config.toml
num_key_value_heads = 2
hidden_act = "gelu"
norm_place = "pre"
attn_scale = 0.177
extras = ["capped logits"]
init_std_down = 0.0
optimizer = "muon"
lr_mult_qkv = 0.5
final_lr_fraction = 0.0
batch_tokens = 16384
max_seq_len = 512
doc_mask = true
dataset = "wikipedia_en"
Each number is 50 + 15 x the weight over its row's rms, rounded and kept within 0 to 99. Layers, rows and columns count from 0. The size before them is the row's rms in percent of the matrix's.

# up: layer 14 MLP up, 256x64, rms 0.137, rows 49-101, columns 0-63
# down: layer 14 MLP down (transposed), 256x64, rms 0.26, rows 49-100, columns 0-63
up49 154:44 41 09 33 62 83 78 43 54 15 12 59 62 72 40 43 54 45 52 50 22 37 53 56 64 59 56 51 62 45 32 53 66 55 29 59 39 33 51 38 51 46 52 45 45 49 65 47 46 19 42 53 54 45 36 61 47 36 44 55 73 40 21 42
down49 177:67 67 52 46 37 58 56 57 47 47 74 40 31 60 39 49 48 32 22 88 30 23 50 39 39 69 52 36 25 40 39 31 56 68 57 35 64 48 54 47 59 34 33 40 29 44 40 48 38 22 64 32 46 63 58 63 36 83 79 59 49 40 40 64
up50 098:42 55 36 24 48 64 36 32 60 33 72 60 81 29 21 70 63 51 49 46 36 77 54 68 48 44 70 43 36 39 34 77 59 46 48 36 76 46 36 48 55 63 42 46 58 63 70 72 56 22 45 42 66 48 35 67 30 80 42 59 50 43 61 45
down50 088:48 58 53 71 48 40 65 55 52 70 55 52 34 36 57 52 55 68 29 31 61 54 46 50 63 66 10 18 53 63 64 18 33 45 41 55 42 52 72 48 59 44 33 63 54 46 46 35 33 69 20 62 43 66 51 20 68 21 57 41 43 44 53 27
up51 106:86 26 46 15 37 55 60 40 34 48 58 57 61 75 52 40 59 77 49 66 39 33 66 31 14 38 41 49 43 40 49 42 46 48 24 31 70 44 39 55 76 35 38 36 40 42 57 56 51 33 49 60 35 55 33 39 75 36 55 30 57 49 51 68
down51 099:52 60 74 67 40 65 31 48 47 50 58 83 45 70 86 56 50 39 64 30 29 83 54 50 23 40 66 46 52 39 35 60 66 27 52 40 53 42 46 37 39 29 56 66 77 52 57 52 62 67 88 34 40 45 47 58 32 60 34 64 48 51 55 50
up52 108:60 72 13 42 51 19 42 57 38 48 36 33 58 16 36 21 36 70 50 35 65 47 30 52 65 64 43 41 48 50 31 51 76 61 45 58 46 58 43 47 73 53 54 32 36 48 47 44 50 48 56 37 56 38 41 32 42 35 44 59 92 46 79 55
down52 093:66 61 80 37 47 60 43 21 60 58 29 70 60 51 52 58 45 47 64 27 37 52 57 81 49 34 38 42 47 64 54 39 35 63 54 41 81 35 66 25 52 53 39 47 88 31 42 62 58 47 47 70 53 23 49 61 22 78 51 43 49 51 67 45
up53 093:91 72 55 38 51 73 62 54 59 28 31 31 28 55 56 76 65 62 58 50 39 44 52 51 37 47 28 47 64 51 69 36 41 64 52 59 66 41 31 47 63 27 33 61 27 44 47 28 46 56 40 57 55 39 62 67 59 09 65 32 60 62 46 65
down53 092:47 51 63 76 33 40 40 54 49 58 64 55 35 51 56 67 52 55 35 37 55 50 47 35 20 57 51 59 50 58 40 68 52 35 57 46 46 62 39 32 40 78 68 27 69 32 49 53 26 40 99 49 59 45 57 63 41 69 35 33 38 62 69 73
up54 082:57 54 56 71 50 81 70 74 28 43 51 49 52 32 61 64 53 23 55 79 69 40 34 59 48 90 46 24 36 47 56 48 56 35 36 43 35 56 85 50 58 60 36 69 53 35 54 59 40 43 33 40 52 64 26 49 51 46 64 60 73 63 40 71
down54 087:52 71 71 59 65 20 34 61 42 61 61 55 39 60 36 39 42 40 67 47 55 48 52 28 73 41 75 59 41 48 69 73 10 73 71 61 55 54 71 40 58 52 39 50 30 53 58 54 25 59 60 53 29 37 64 41 78 51 40 38 39 17 51 49
up55 103:54 42 45 32 70 39 47 56 66 29 45 50 46 50 53 43 29 46 61 80 65 61 59 81 54 43 24 66 38 50 54 56 49 37 16 43 30 55 44 74 59 58 15 63 60 33 45 54 46 40 40 45 44 52 30 15 88 31 62 57 50 45 39 46
down55 105:29 44 24 64 70 76 59 70 78 55 30 36 58 61 35 50 66 64 47 48 45 64 45 66 56 73 58 42 45 63 14 51 68 29 39 16 56 60 44 51 57 39 75 34 40 54 63 48 48 29 59 45 48 18 48 55 46 67 48 30 53 56 51 73
up56 094:57 50 49 27 42 20 65 29 54 47 49 92 52 67 70 34 86 52 34 80 59 62 43 70 64 62 34 59 67 58 57 50 40 43 47 33 50 45 51 37 63 72 34 50 54 50 53 54 48 24 59 69 41 38 57 58 48 70 82 39 49 63 64 31
down56 086:47 31 38 49 63 59 67 37 65 38 68 62 47 58 42 43 37 70 61 11 56 47 63 53 70 27 59 68 56 74 55 12 54 49 49 66 57 56 60 21 29 54 65 48 71 60 45 41 67 59 37 24 71 46 45 39 41 37 66 46 75 38 73 48
up57 120:36 85 38 27 53 45 70 30 59 32 53 81 35 46 40 61 48 65 87 71 55 72 38 28 26 57 20 43 60 61 41 63 54 36 50 30 58 45 59 56 48 44 55 44 42 47 56 62 79 53 58 29 50 54 21 64 34 45 49 36 50 46 34 61
down57 121:79 65 37 59 49 45 68 70 55 42 91 50 37 67 55 63 39 40 65 86 44 37 30 56 40 49 41 59 31 43 48 49 37 45 69 43 38 57 65 41 30 66 50 49 51 44 60 60 17 48 98 62 54 49 61 57 54 67 50 46 46 78 57 57
up58 104:68 48 51 51 47 84 48 55 70 53 78 85 44 45 75 56 50 28 53 46 36 15 65 47 43 71 48 42 54 55 31 09 68 62 46 42 62 67 44 64 31 67 42 44 49 37 31 53 59 51 61 44 61 61 37 30 52 41 46 34 24 61 44 36
down58 115:41 35 42 41 61 40 32 34 70 48 60 31 47 36 42 38 54 42 31 51 62 67 64 41 66 38 43 59 44 63 72 58 25 49 41 43 58 47 69 18 60 33 79 44 65 44 56 66 24 91 55 31 47 55 77 49 75 49 49 73 56 41 72 43
up59 114:66 63 32 46 67 76 61 63 44 43 18 57 53 63 46 47 46 61 58 66 65 64 47 55 41 55 61 53 31 84 67 44 48 47 58 42 70 40 76 52 81 65 62 74 33 37 31 54 90 49 46 37 62 63 36 30 48 53 71 47 57 27 51 37
down59 104:61 43 36 44 52 61 24 58 58 76 36 67 59 43 60 63 51 56 33 64 63 47 00 73 52 31 50 53 48 60 55 52 41 59 41 40 24 35 43 50 37 26 48 55 48 51 48 48 58 38 25 53 27 44 43 63 79 69 58 64 39 20 64 36
up60 093:56 54 54 31 53 55 69 55 64 26 57 60 81 35 23 26 60 53 63 36 37 32 41 80 61 51 32 48 32 46 28 31 33 55 32 43 50 49 47 53 39 74 31 69 50 44 79 37 72 35 49 33 24 42 62 69 45 43 53 75 66 59 38 51
down60 092:23 29 63 38 49 37 13 55 41 56 76 22 43 50 54 61 37 37 44 55 60 65 51 58 53 44 60 46 65 34 52 58 32 22 62 54 52 30 50 33 36 13 57 46 59 76 53 40 51 40 53 69 29 44 78 55 46 66 61 44 27 30 62 70
up61 110:40 39 45 34 87 48 39 44 54 07 32 20 26 42 56 32 24 29 50 35 56 54 67 68 65 55 43 45 63 55 46 63 79 41 44 45 45 63 43 29 57 74 46 46 50 33 56 36 34 29 52 50 55 62 44 54 41 81 44 50 28 46 42 43
down61 100:35 50 67 55 57 24 26 34 55 36 22 49 45 35 37 37 33 24 40 37 45 47 66 48 42 53 66 45 51 49 48 58 50 26 55 38 68 86 56 62 54 23 31 58 38 58 22 51 77 50 43 33 57 62 60 49 55 52 23 49 50 28 53 12
up62 116:34 56 51 52 50 34 52 43 55 48 32 57 12 27 69 42 45 74 65 63 60 66 74 57 59 44 50 58 35 73 44 43 76 18 43 37 46 51 52 74 65 72 72 83 38 50 45 58 66 57 42 56 62 56 72 60 37 55 49 38 56 28 60 79
down62 109:57 45 50 50 48 76 46 36 62 60 37 43 68 45 49 48 41 38 35 65 41 76 49 47 46 43 16 27 49 36 71 40 38 59 78 45 59 49 59 65 43 69 48 24 26 30 63 23 39 60 47 63 62 32 26 46 59 71 29 22 72 38 39 35
up63 095:62 57 57 40 64 35 66 57 40 42 31 45 51 48 47 66 51 65 61 71 55 41 76 64 15 67 61 82 20 52 54 18 52 52 54 45 51 56 67 38 38 29 65 56 21 58 45 36 70 36 36 44 60 29 53 70 44 43 31 54 72 33 73 49
down63 092:22 42 39 63 67 75 55 51 27 60 53 53 48 38 36 44 29 45 47 29 33 63 63 65 56 31 16 45 39 40 55 81 61 38 38 35 50 41 53 29 42 44 60 56 30 70 38 74 22 29 67 64 65 55 48 51 42 45 69 63 32 40 63 25
up64 105:67 57 70 39 54 55 73 57 28 38 34 48 84 31 64 63 56 64 52 57 79 67 56 63 49 45 42 06 37 56 76 57 64 42 62 54 55 51 33 24 45 73 53 61 31 41 48 42 81 49 68 67 41 70 40 47 60 71 61 52 43 38 49 51
down64 090:82 70 60 46 33 52 45 37 56 42 57 74 17 44 36 46 37 54 25 43 37 45 57 55 38 28 43 48 61 44 30 32 39 73 56 75 43 61 56 42 74 67 31 64 36 27 71 52 46 29 38 24 63 41 70 28 59 50 55 30 38 68 41 44
up65 123:51 45 41 44 63 47 64 61 42 30 36 52 65 27 48 51 26 60 59 37 21 59 39 65 49 36 02 41 40 71 48 35 58 46 70 09 23 53 59 43 43 25 52 67 57 55 53 39 27 51 47 16 58 57 44 42 43 60 46 35 48 41 65 41
down65 112:50 22 22 54 54 61 79 81 74 48 59 30 55 31 40 40 34 33 38 61 34 45 41 34 79 45 49 40 26 48 47 46 54 49 72 47 46 40 30 53 59 63 51 55 52 70 58 46 38 39 26 59 33 31 55 14 54 62 59 40 29 24 58 40
up66 094:30 51 48 50 37 37 67 39 54 29 27 44 69 48 62 48 33 55 34 51 34 68 49 41 28 63 41 23 41 52 57 40 58 39 69 32 35 72 12 73 40 42 05 55 38 48 54 31 66 53 25 52 57 30 67 60 50 56 69 47 42 63 55 45
down66 100:74 50 51 40 74 33 54 69 43 49 70 48 54 40 38 21 52 29 45 65 53 66 59 27 66 52 60 21 66 39 44 70 28 36 72 60 32 76 44 29 50 42 42 41 51 42 24 69 42 73 66 64 35 46 39 75 73 38 35 58 43 56 52 63
up67 098:33 73 16 24 47 22 47 59 33 34 72 46 44 44 73 45 63 65 79 46 42 53 55 58 72 72 31 51 47 59 59 35 61 37 42 51 25 51 58 40 43 77 41 55 52 48 29 61 65 50 63 39 56 41 49 71 42 84 50 72 51 63 31 63
down67 108:35 47 22 46 71 58 73 31 58 48 60 45 56 33 63 65 36 29 46 37 67 65 43 66 53 67 50 66 42 27 59 42 51 58 65 62 50 27 61 52 35 69 48 31 24 37 53 41 37 53 65 47 23 72 65 60 41 78 40 66 58 44 34 11
up68 107:63 53 30 37 60 41 23 51 36 58 71 44 46 46 77 68 34 56 48 49 42 30 39 50 36 44 24 40 51 83 56 19 19 34 39 57 33 58 41 62 55 63 22 18 47 31 61 55 53 22 32 34 53 72 44 55 55 51 60 53 38 60 36 51
down68 112:31 35 26 64 57 40 48 47 62 58 53 45 87 36 48 78 53 73 67 48 60 55 29 27 52 28 29 31 28 44 46 58 45 29 29 21 66 15 54 35 65 55 31 35 48 60 52 58 50 36 39 45 57 42 26 56 58 47 64 50 39 40 43 70
up69 035:41 50 47 18 40 51 59 42 77 56 32 65 44 39 27 42 53 51 53 68 46 29 35 68 55 69 27 39 36 22 57 35 38 41 39 48 43 58 41 43 72 46 37 64 58 33 43 32 44 76 32 64 42 52 42 54 34 77 63 61 85 56 16 45
down69 046:53 79 59 59 31 29 30 54 66 57 57 53 62 67 36 40 55 35 39 45 53 55 46 09 28 72 74 62 65 39 41 75 33 51 59 64 72 33 37 39 53 48 72 42 25 64 48 69 71 49 51 52 50 55 61 43 59 13 49 41 35 61 60 63
up70 110:49 67 47 54 41 58 72 52 48 22 67 36 39 52 58 46 54 67 82 61 43 43 32 78 46 66 35 62 33 26 39 22 76 45 37 39 53 44 53 44 48 80 49 48 79 47 46 49 70 52 64 48 36 63 53 68 53 63 27 55 45 74 88 48
down70 101:54 44 58 49 55 53 53 40 65 80 52 64 49 41 64 62 57 26 49 66 46 58 57 61 46 64 57 52 53 72 66 76 43 56 73 48 38 24 44 43 52 40 26 51 40 33 11 62 07 62 57 84 51 58 48 78 58 53 59 54 32 33 54 31
up71 087:59 36 27 33 45 44 50 35 25 22 46 43 32 48 44 48 65 54 46 45 58 59 74 34 26 51 61 36 72 53 38 27 55 35 60 72 50 58 88 41 58 38 58 60 29 46 43 48 83 66 65 52 42 45 43 74 38 71 56 26 44 44 62 21
down71 079:59 39 73 62 60 60 73 54 38 73 70 66 75 53 72 30 29 46 71 39 53 61 30 53 34 77 45 49 47 55 49 67 48 65 32 64 35 44 50 51 51 53 48 43 56 56 52 77 63 55 35 35 59 70 42 84 49 21 76 50 58 34 21 35
up72 116:59 52 58 29 25 44 54 34 46 50 44 53 56 40 41 66 54 67 50 78 68 49 41 68 28 24 39 46 68 30 56 60 52 49 48 70 57 32 62 86 48 28 29 23 40 44 57 32 80 51 42 54 73 46 33 43 35 44 28 48 65 75 35 71
down72 107:43 31 25 60 52 48 70 41 43 44 36 45 49 43 28 53 34 50 61 51 42 38 56 83 65 49 40 66 48 62 61 27 63 14 44 57 55 54 38 41 38 47 58 81 49 74 51 65 05 63 56 79 39 40 50 65 66 64 60 55 48 21 57 60
up73 102:57 85 48 51 45 41 67 59 50 50 62 47 49 43 52 52 64 70 40 47 69 54 54 66 43 41 73 62 30 40 50 37 68 49 38 48 28 38 25 89 67 99 49 42 53 49 36 62 60 33 32 45 34 64 60 35 45 51 43 59 78 38 61 50
down73 099:46 52 36 63 50 29 51 61 34 54 41 24 45 55 59 32 14 70 65 45 48 80 66 34 72 36 06 22 53 39 48 32 68 57 58 43 64 48 42 55 47 62 53 30 59 66 43 62 73 56 60 72 56 49 45 34 56 48 57 17 46 56 49 64
up74 096:49 59 28 40 37 36 61 53 62 58 65 38 21 34 80 67 54 68 54 64 41 39 48 71 23 48 16 40 73 53 49 63 59 28 56 78 40 66 72 36 52 56 73 61 51 66 57 48 41 47 35 58 47 48 47 69 22 53 56 52 63 27 68 70
down74 084:42 75 46 37 49 56 64 34 33 32 52 34 22 99 39 14 60 21 59 70 47 51 51 38 40 48 72 53 48 47 32 26 55 57 51 66 54 36 46 59 57 67 55 35 50 24 67 55 52 69 51 40 48 42 46 36 70 21 42 48 64 50 46 53
up75 112:85 64 36 35 56 57 48 37 45 45 42 55 60 32 52 64 60 93 57 70 66 40 40 66 55 50 54 40 47 53 61 66 50 79 41 32 43 81 54 68 71 56 63 46 64 65 35 29 23 55 67 62 31 35 56 40 58 68 65 55 28 28 53 45
down75 109:18 36 60 69 49 30 72 67 46 94 48 42 71 48 48 52 64 66 19 34 44 50 71 49 49 20 54 53 55 57 47 30 29 43 66 59 46 47 48 32 50 67 71 53 69 20 45 54 39 67 59 26 44 50 40 70 41 52 58 38 53 57 63 42
up76 058:58 38 37 49 80 59 23 40 47 36 63 64 42 42 58 72 40 32 41 67 79 29 43 39 37 46 48 29 47 40 50 46 60 35 31 53 17 37 39 71 77 50 25 46 27 50 49 54 60 29 74 56 72 43 68 59 60 39 60 45 68 75 46 55
down76 060:39 79 61 68 45 48 27 52 38 65 43 30 43 44 59 35 47 51 46 85 57 67 28 15 72 47 47 56 55 77 66 38 26 75 64 76 74 55 58 43 59 61 65 54 59 75 62 46 42 47 46 77 43 55 65 61 26 60 46 42 55 43 52 40
up77 103:43 44 47 45 65 76 56 57 50 37 46 92 53 26 46 53 15 74 52 69 81 45 53 36 59 51 16 42 64 65 44 60 65 56 49 65 35 47 48 61 30 47 72 72 28 47 35 35 67 47 58 35 54 63 29 48 52 74 38 58 41 53 59 61
down77 114:40 45 58 61 38 43 42 51 51 40 72 36 59 37 28 64 36 60 37 51 53 61 51 14 47 51 64 38 50 43 42 61 32 34 67 65 36 25 30 70 75 25 39 78 35 56 69 37 39 78 40 50 47 39 61 41 28 69 22 34 50 66 49 70
up78 080:53 52 55 52 15 41 58 47 57 29 68 42 50 48 48 49 35 77 24 49 41 41 56 38 33 46 45 23 51 54 23 38 60 46 32 52 48 57 51 52 48 40 42 75 06 37 40 50 68 52 53 18 52 48 55 51 46 74 92 74 50 67 39 39
down78 081:58 28 69 59 28 32 54 62 52 60 39 56 71 53 65 42 35 35 70 36 45 76 27 72 59 50 51 62 57 40 53 64 29 57 81 48 48 30 59 37 49 36 58 20 63 63 59 80 48 79 36 39 42 51 66 48 72 28 51 58 29 56 29 41
up79 074:78 27 70 39 60 59 69 51 47 49 42 55 57 59 50 48 45 36 58 41 55 54 67 38 29 30 44 33 30 66 60 60 70 57 46 71 50 65 45 48 25 58 41 46 45 34 44 38 75 25 43 32 74 58 27 70 38 39 55 70 58 20 37 88
down79 072:43 51 51 48 40 64 33 44 43 42 74 81 75 64 71 62 67 21 39 21 61 64 58 81 36 40 79 56 56 51 28 47 78 36 61 40 51 49 23 65 42 63 42 44 47 62 34 66 45 40 36 57 50 61 38 63 53 46 78 49 34 36 68 50
up80 077:08 73 47 65 52 62 38 69 55 34 36 44 48 47 56 50 45 47 28 49 34 41 50 71 29 37 50 41 48 47 50 62 76 31 64 36 32 51 50 79 60 66 51 67 42 45 66 25 59 48 52 32 70 51 84 47 17 39 26 38 48 32 60 53
down80 083:59 49 59 54 40 07 30 67 35 40 54 39 45 52 30 52 53 16 41 44 50 29 49 09 31 41 61 20 58 33 57 38 21 46 64 66 38 38 31 62 39 49 58 46 32 54 44 47 57 51 43 59 39 39 39 48 62 68 39 51 22 65 54 73
up81 093:59 51 63 55 68 61 55 51 68 52 37 69 66 59 89 64 38 30 70 25 70 25 38 72 50 60 46 37 72 41 56 52 69 41 36 28 59 49 61 53 53 38 51 17 29 40 47 46 77 40 58 58 63 27 18 67 49 65 43 55 51 57 41 55
down81 096:39 49 69 55 07 37 60 38 29 41 49 60 31 15 39 41 64 45 40 55 51 45 65 19 62 64 66 36 31 63 63 39 48 63 63 65 60 45 24 43 55 50 61 87 47 56 50 54 47 54 62 56 43 76 72 49 42 70 45 37 71 55 71 52
up82 119:65 50 35 49 51 53 39 68 08 46 78 44 44 52 40 31 40 49 75 34 65 35 66 46 46 50 61 59 53 20 56 28 43 79 55 66 51 63 33 65 60 53 50 54 32 39 69 53 37 50 28 56 43 40 16 86 45 51 40 57 61 75 52 48
down82 105:51 41 75 41 64 74 67 46 86 26 46 69 59 50 71 48 25 49 21 74 44 47 63 52 32 34 72 42 69 44 55 68 57 32 37 56 57 66 47 71 33 42 58 50 63 60 55 27 57 35 70 60 76 37 44 58 26 45 42 67 39 39 58 44
up83 105:28 59 66 34 49 64 60 37 38 36 40 27 54 19 65 56 45 54 42 61 36 47 44 39 54 54 61 45 78 75 46 33 78 61 29 41 34 62 50 60 38 36 80 42 51 25 38 33 59 25 30 67 52 46 62 31 40 29 58 75 75 48 50 47
down83 103:44 59 38 38 58 33 33 55 78 48 23 47 79 47 56 35 50 48 36 28 65 36 28 80 61 33 49 60 40 75 79 64 28 60 52 73 74 44 62 34 53 42 50 50 53 51 50 82 34 83 38 48 50 40 48 44 41 50 75 52 39 45 40 41
up84 083:79 63 38 47 61 62 61 56 67 73 42 53 42 34 72 40 66 75 47 45 41 23 40 63 61 39 22 31 71 36 81 34 58 56 45 81 64 39 48 57 40 37 44 32 62 58 66 39 23 55 50 58 72 53 71 53 47 42 62 49 47 72 30 63
down84 087:45 38 69 73 66 50 50 52 54 65 45 61 59 86 24 66 57 33 65 66 56 52 54 33 47 47 75 56 41 63 27 54 34 41 55 30 54 35 43 51 56 34 43 49 53 42 41 61 39 70 73 55 11 29 25 74 55 59 31 30 41 39 54 77
up85 064:32 57 50 54 49 71 58 57 41 68 36 48 38 67 66 69 44 60 45 51 30 48 56 67 17 71 18 47 52 54 81 45 59 35 64 54 79 71 68 66 61 27 31 46 69 44 61 40 62 44 66 33 57 47 57 73 48 30 42 40 67 78 62 38
down85 064:38 68 63 54 25 41 41 70 59 52 66 60 23 48 29 33 54 62 64 67 68 58 69 27 65 59 76 48 47 39 45 46 17 60 38 46 69 43 27 59 36 57 57 64 38 52 63 49 57 60 51 59 20 50 36 30 35 59 20 58 77 42 58 26
up86 115:70 74 37 38 40 52 63 43 46 56 81 39 47 27 67 56 44 62 39 57 34 49 46 44 49 48 60 36 59 41 44 38 58 25 43 04 33 54 22 63 74 76 53 51 72 56 50 60 36 55 58 36 48 67 52 40 54 42 71 55 70 72 18 40
down86 102:39 54 63 43 43 69 40 46 37 59 40 22 56 56 38 56 11 47 77 44 53 58 72 57 49 46 44 39 37 43 57 81 61 52 27 57 44 36 87 62 44 56 49 57 57 25 33 40 40 43 27 41 29 37 54 32 79 28 45 44 39 19 46 44
up87 084:79 39 68 47 37 71 44 54 30 43 58 76 37 30 76 58 37 64 38 52 51 59 35 67 42 65 51 30 46 41 41 50 43 28 46 39 30 45 51 42 71 58 53 57 61 19 50 59 51 32 32 68 97 71 43 48 45 65 47 69 69 60 40 63
down87 090:26 19 70 78 58 27 65 50 41 54 65 66 69 70 46 47 40 59 34 77 27 64 35 39 52 45 56 61 84 49 60 46 50 65 70 69 62 68 45 48 34 50 44 69 38 52 42 59 31 47 27 63 46 32 45 58 53 66 26 54 70 35 66 45
up88 074:66 33 35 49 50 47 49 29 76 37 54 62 21 66 63 31 31 45 34 40 45 62 65 71 55 41 30 52 57 53 51 43 43 44 62 19 66 65 52 51 61 36 37 38 16 47 71 37 29 52 45 68 64 28 28 43 29 87 56 54 64 63 49 41
down88 073:29 48 59 56 37 60 31 61 32 17 27 66 94 77 50 58 66 61 66 40 45 53 40 32 55 41 28 56 59 52 48 56 63 68 58 74 45 25 59 30 38 37 52 68 68 42 52 54 67 51 74 49 67 56 56 70 74 33 63 41 42 48 59 60
up89 116:51 43 33 33 39 51 23 60 63 45 32 54 49 26 28 54 75 57 47 71 43 69 48 62 53 47 62 31 54 52 53 34 44 45 52 25 25 28 32 66 62 49 43 55 57 37 44 65 62 40 25 39 17 19 22 56 50 32 18 63 48 36 38 46
down89 109:51 77 64 57 42 57 60 53 56 45 78 48 29 37 54 49 68 52 35 63 61 63 43 30 28 42 47 46 42 36 35 53 29 55 38 52 83 54 35 02 49 72 28 38 23 32 53 54 59 63 61 48 62 55 68 39 75 64 37 36 56 35 69 45
up90 089:81 33 44 38 36 73 52 43 25 41 49 46 42 32 77 54 56 57 27 25 46 26 54 65 32 63 50 57 32 32 58 45 30 34 51 69 51 48 41 30 63 58 63 34 46 34 49 60 51 00 41 49 44 50 49 60 58 59 37 52 32 34 62 54
down90 087:36 43 32 67 57 50 41 31 56 52 78 62 56 57 51 68 37 47 47 52 49 45 17 21 54 58 52 50 58 34 40 71 41 23 54 47 34 28 57 40 52 33 49 56 41 56 60 99 54 42 65 37 53 19 72 40 30 70 35 34 39 63 36 48
up91 073:57 38 32 42 72 51 69 37 65 46 63 62 58 48 72 76 39 44 56 28 32 40 64 67 50 28 25 42 52 46 29 62 45 33 49 43 13 46 44 33 64 51 30 54 49 54 46 44 38 83 55 59 63 38 62 79 65 46 74 66 82 63 49 53
down91 076:54 39 66 69 22 36 13 60 35 55 38 37 59 71 37 31 56 47 46 83 66 56 49 19 42 42 21 79 61 30 40 68 34 64 56 60 41 60 53 50 46 48 52 35 41 57 65 28 59 63 32 56 24 66 41 53 55 31 46 47 56 56 32 63
up92 123:53 23 19 54 30 60 61 30 46 52 43 28 43 39 41 78 55 73 20 39 32 57 76 39 43 44 40 49 44 59 63 41 68 34 44 58 41 69 61 82 43 53 58 36 42 58 70 48 69 56 56 39 83 69 46 66 51 72 63 67 49 59 34 43
down92 122:32 44 60 40 62 44 57 72 47 45 26 25 87 62 45 54 49 29 66 37 14 59 40 68 48 80 42 60 57 31 43 71 66 63 66 43 36 67 60 40 39 51 27 73 62 21 48 76 55 49 51 48 35 48 47 52 58 43 44 30 37 68 45 59
up93 104:42 62 68 29 26 44 61 48 38 39 36 62 63 55 55 45 62 18 41 79 38 39 68 65 30 44 26 56 45 41 74 71 48 44 21 45 25 33 33 44 69 65 38 48 58 53 35 65 46 37 26 52 51 48 57 50 63 66 20 66 68 70 51 65
down93 092:53 59 42 42 48 15 44 49 52 61 24 39 39 36 19 68 43 77 57 30 74 54 62 45 54 55 49 82 49 52 60 46 38 70 48 68 77 42 75 69 41 59 50 52 55 49 55 83 50 66 71 40 45 67 52 48 42 44 26 53 38 43 25 74
up94 103:45 53 46 25 68 41 25 36 53 31 61 65 20 49 36 72 72 59 32 03 61 44 59 64 76 61 35 46 58 70 54 49 46 49 48 51 36 49 37 44 52 68 48 63 43 67 52 42 30 11 34 50 46 57 54 60 25 33 34 55 47 41 64 44
down94 101:56 50 65 61 37 54 48 52 48 54 32 64 60 73 74 50 49 39 50 27 46 21 36 84 41 32 42 72 11 50 44 60 53 43 60 55 58 23 78 63 40 35 41 65 76 50 70 49 46 57 48 27 48 59 47 67 55 53 49 20 29 51 52 27
up95 075:70 57 67 61 74 67 57 61 25 38 52 45 72 70 40 56 69 61 59 64 61 50 40 51 28 36 31 41 30 56 60 40 34 63 38 49 59 69 45 31 70 50 26 56 44 40 58 68 79 47 26 42 79 30 24 57 58 31 33 46 60 41 63 71
down95 072:47 39 57 66 32 67 34 42 75 34 22 67 61 53 47 58 18 48 56 42 47 45 61 31 46 37 53 59 54 50 68 75 43 45 36 52 64 62 38 39 34 62 68 25 38 35 59 72 21 53 55 17 56 49 57 73 62 55 56 59 27 53 30 20
up96 103:60 73 44 28 58 58 73 49 57 43 51 53 60 43 83 21 54 38 59 61 42 51 43 62 57 44 52 49 59 40 33 29 45 34 62 44 34 48 31 17 54 63 44 68 68 41 64 80 71 37 37 38 64 74 49 84 31 68 24 34 49 56 52 52
down96 109:38 40 59 61 70 32 52 56 26 67 54 61 25 42 29 64 39 62 09 57 56 33 55 42 53 62 38 73 48 42 56 55 71 56 39 56 41 70 40 86 24 87 47 86 53 38 47 64 52 72 62 47 56 43 54 55 44 41 61 48 45 62 53 49
up97 071:43 71 57 22 43 47 62 59 42 34 41 30 31 25 64 60 59 64 59 39 58 53 12 62 47 87 38 53 62 50 66 46 55 30 49 73 69 39 53 44 64 56 77 35 64 41 43 57 60 37 43 46 87 31 30 57 52 30 55 56 57 67 48 68
down97 069:59 53 62 59 37 62 29 25 48 51 65 72 39 52 52 56 35 43 51 57 44 68 63 67 68 54 76 64 32 54 37 40 29 64 86 49 56 58 51 57 50 45 27 61 38 54 46 39 21 48 90 65 34 41 49 49 88 59 75 68 50 37 62 40
up98 083:49 32 46 45 87 76 43 10 39 30 51 47 57 39 60 55 53 45 29 45 18 43 73 48 48 46 59 50 53 55 74 39 34 57 55 49 38 55 43 38 43 83 51 64 55 29 30 61 42 59 37 66 62 33 44 30 21 45 70 71 32 57 53 63
down98 075:52 56 19 49 37 47 68 56 40 34 49 65 49 45 48 17 53 66 56 42 36 66 55 32 43 34 25 39 16 51 62 53 56 30 57 28 81 37 56 39 71 41 80 78 63 61 36 62 53 58 70 38 52 44 68 48 23 42 57 51 54 54 72 64
up99 082:89 43 42 43 69 32 72 64 30 55 35 54 53 42 68 59 57 46 72 62 59 61 70 46 47 55 50 63 34 63 59 22 49 68 35 32 41 52 27 50 26 66 47 84 49 56 66 51 54 81 72 64 32 44 25 46 61 62 35 56 62 66 53 55
down99 071:37 49 72 69 51 48 38 43 61 62 62 32 40 50 79 52 48 68 54 39 54 69 48 36 44 50 73 31 48 44 50 86 36 21 53 66 69 46 54 28 40 33 42 39 49 35 25 38 37 67 58 26 63 83 54 57 54 49 62 51 53 59 36 11
up100 079:49 45 42 66 53 55 71 72 39 61 50 42 39 38 67 51 51 58 25 34 34 42 55 67 63 34 35 67 47 19 47 67 57 50 34 65 55 67 65 38 82 64 53 55 25 39 35 42 28 58 14 74 58 61 60 56 46 55 50 60 90 65 43 61
down100 072:52 59 66 64 42 50 35 77 55 23 66 73 49 81 46 62 37 37 54 64 30 51 42 54 45 81 46 25 70 39 51 51 46 66 49 54 36 51 61 83 52 30 70 70 54 70 37 54 82 27 56 53 38 52 48 45 39 68 64 27 61 58 31 57
up101 072:58 41 72 29 60 73 69 48 15 34 49 52 37 57 46 33 60 53 28 43 75 26 67 69 54 44 39 18 62 73 50 49 65 41 41 44 65 39 51 15 39 81 45 53 54 57 52 47 43 77 26 66 63 53 32 39 38 60 51 48 45 53 61 60